{
  "n_layer": 12,
  "activation": "geglu",
  "positions": "learned",
  "init_std_up": 0.0162,
  "init_std_down": 0.0033,
  "decay_shape": "sqrt",
  "train_tokens": 571000000
}
Each number is 50 + 15 x the weight over its row's rms, rounded and kept within 0 to 99. Layers, rows and columns count from 0. The size before them is the row's rms in percent of the matrix's.

# layer 9 attention value, 512x512, rms 0.0385, rows 353-358, columns 128-255
085:60 62 36 82 56 17 26 51 64 56 53 43 57 46 48 53 40 54 82 40 42 69 54 49 41 45 42 46 45 44 44 76 47 47 47 61 68 81 44 43 47 93 38 87 50 66 47 64 45 44 47 45 52 51 43 42 54 28 40 36 72 57 27 29 65 46 54 59 43 73 72 37 43 72 47 38 58 75 58 59 47 72 66 64 52 27 41 38 67 40 20 37 40 75 32 51 46 56 61 58 39 51 54 40 58 67 49 42 96 36 58 45 49 56 57 55 54 56 52 53 33 69 20 34 59 40 22 38
091:67 61 18 78 40 49 41 61 34 60 55 73 56 34 39 80 41 32 33 74 48 47 39 60 32 40 21 48 59 41 70 64 23 32 34 62 36 74 44 58 48 41 59 22 63 36 65 27 56 55 59 34 56 43 73 36 70 83 53 28 31 67 60 23 55 49 74 39 55 45 67 41 76 59 38 07 42 69 39 49 42 48 35 38 40 51 42 51 71 32 50 68 29 45 70 50 46 68 77 61 27 19 40 34 67 51 49 34 20 50 51 50 47 25 58 72 49 70 63 49 48 61 21 62 52 50 64 45
087:53 66 47 64 67 50 56 46 52 28 25 45 43 55 51 84 67 55 61 36 49 21 55 29 33 69 25 62 23 50 44 35 14 44 18 56 55 64 68 64 23 26 64 66 62 80 46 59 50 68 68 57 54 37 60 67 29 70 49 46 66 43 44 46 08 58 58 26 81 68 37 48 42 42 71 48 70 43 61 81 25 59 35 55 47 69 65 45 69 79 29 36 43 23 68 26 38 65 28 54 53 58 74 66 53 41 30 57 40 50 61 25 58 43 32 43 51 62 57 64 86 55 80 64 50 66 35 55
084:50 68 42 29 33 69 46 59 46 59 45 52 46 55 43 51 34 42 51 29 64 26 53 42 35 36 53 69 42 37 41 38 46 27 50 58 38 32 70 35 50 49 55 45 58 40 60 34 44 40 58 57 49 33 13 43 25 34 40 61 70 92 65 55 58 32 33 55 58 63 50 69 20 74 65 63 57 42 32 56 44 45 72 44 40 38 36 65 48 62 75 42 48 42 68 43 06 62 41 28 50 34 64 43 35 80 44 77 56 50 47 33 57 54 70 51 58 55 54 44 52 40 90 57 64 60 52 52
084:45 35 59 51 85 54 29 75 64 64 36 48 54 56 45 40 49 36 59 25 45 52 74 36 60 54 54 71 65 50 43 81 34 38 52 65 47 62 50 58 50 62 27 84 55 54 40 55 51 56 26 40 42 33 35 44 58 72 49 51 69 48 41 50 66 65 48 61 37 54 67 24 58 52 67 33 49 63 48 41 63 48 20 21 59 42 40 41 48 44 53 29 46 47 52 50 27 60 77 65 55 65 57 37 46 52 42 62 38 70 46 62 57 60 68 72 57 40 52 38 38 44 27 35 33 26 52 33
090:48 50 56 29 51 44 66 50 61 33 63 68 61 15 31 36 22 53 36 32 58 39 67 31 61 51 40 32 34 63 42 37 48 61 30 48 63 41 37 60 52 29 68 31 49 43 46 46 61 26 39 31 18 64 67 22 57 33 45 54 55 54 51 62 49 51 52 44 69 51 33 61 42 54 33 46 56 41 36 49 70 46 46 76 60 58 16 37 59 79 51 57 46 56 39 50 92 36 68 29 49 28 51 26 55 45 46 41 46 58 51 51 25 20 43 30 29 26 52 78 70 66 64 42 69 43 62 57
# layer 9 attention output (transposed), 512x512, rms 0.0498, rows 353-357, columns 128-255
083:35 57 65 40 52 80 67 63 26 47 08 41 43 31 30 55 69 23 60 69 52 64 34 59 72 55 53 28 82 63 34 46 72 52 40 58 42 21 40 62 44 73 37 31 55 52 53 56 41 55 79 61 69 41 36 28 43 74 40 51 52 21 64 81 60 47 60 48 42 72 41 62 34 36 32 32 55 77 50 45 62 72 38 81 22 77 67 53 51 34 77 61 39 57 48 63 42 46 67 28 50 44 44 58 56 17 47 56 34 53 72 26 60 75 83 52 61 48 42 39 42 75 58 36 45 68 60 49
085:53 53 40 40 41 49 28 66 52 79 51 32 60 43 51 71 66 71 65 59 57 72 33 62 79 78 55 36 69 49 49 52 71 64 65 61 70 63 39 35 66 64 27 40 30 43 30 56 28 47 83 60 73 31 42 40 46 44 46 42 34 56 74 45 40 42 39 37 02 64 67 45 48 29 48 42 67 19 66 41 46 40 50 73 56 78 65 42 54 73 52 38 30 54 20 46 53 28 42 36 42 43 53 53 57 51 82 48 53 54 20 58 37 61 62 60 30 73 44 59 65 79 79 23 48 32 10 42
083:43 60 38 77 59 41 46 48 42 40 44 79 72 57 44 36 39 30 47 64 43 60 59 56 69 52 48 51 69 46 43 37 50 62 68 48 07 51 45 63 73 72 49 40 46 56 46 50 34 51 56 44 48 47 42 56 59 20 41 54 32 70 26 16 62 74 43 42 57 43 43 42 48 75 39 35 46 33 41 60 41 46 21 54 46 12 78 69 17 56 37 46 48 59 26 68 57 18 58 48 53 41 45 38 55 58 42 32 61 63 43 68 81 54 52 64 50 25 71 83 27 65 74 54 33 85 62 61
081:43 52 89 39 72 21 54 76 29 52 67 28 56 57 44 28 34 62 60 72 49 52 67 53 69 53 50 52 51 35 48 35 05 62 20 73 36 55 51 53 45 49 60 59 51 53 33 46 32 32 49 60 33 59 72 61 51 59 89 45 57 41 41 76 35 84 22 17 38 54 74 65 24 42 22 51 31 44 60 55 20 43 64 61 65 62 44 75 53 56 51 37 57 48 52 66 64 67 50 62 56 44 45 42 75 41 56 17 37 54 55 34 53 14 00 68 56 44 47 60 46 45 35 16 29 55 45 60
081:46 42 56 47 42 40 54 72 42 63 72 40 60 80 49 43 32 62 25 84 55 60 53 55 26 27 54 45 50 37 60 50 31 67 53 56 61 36 49 46 50 66 56 33 58 54 91 47 38 49 35 60 50 40 53 30 51 47 57 45 53 65 66 72 62 47 40 44 36 55 54 48 41 50 49 51 73 36 81 51 35 38 53 51 54 28 56 47 51 56 32 63 47 37 57 82 62 70 29 78 70 44 61 84 51 63 39 72 56 39 44 38 67 29 36 36 77 38 51 35 58 52 57 48 48 52 63 60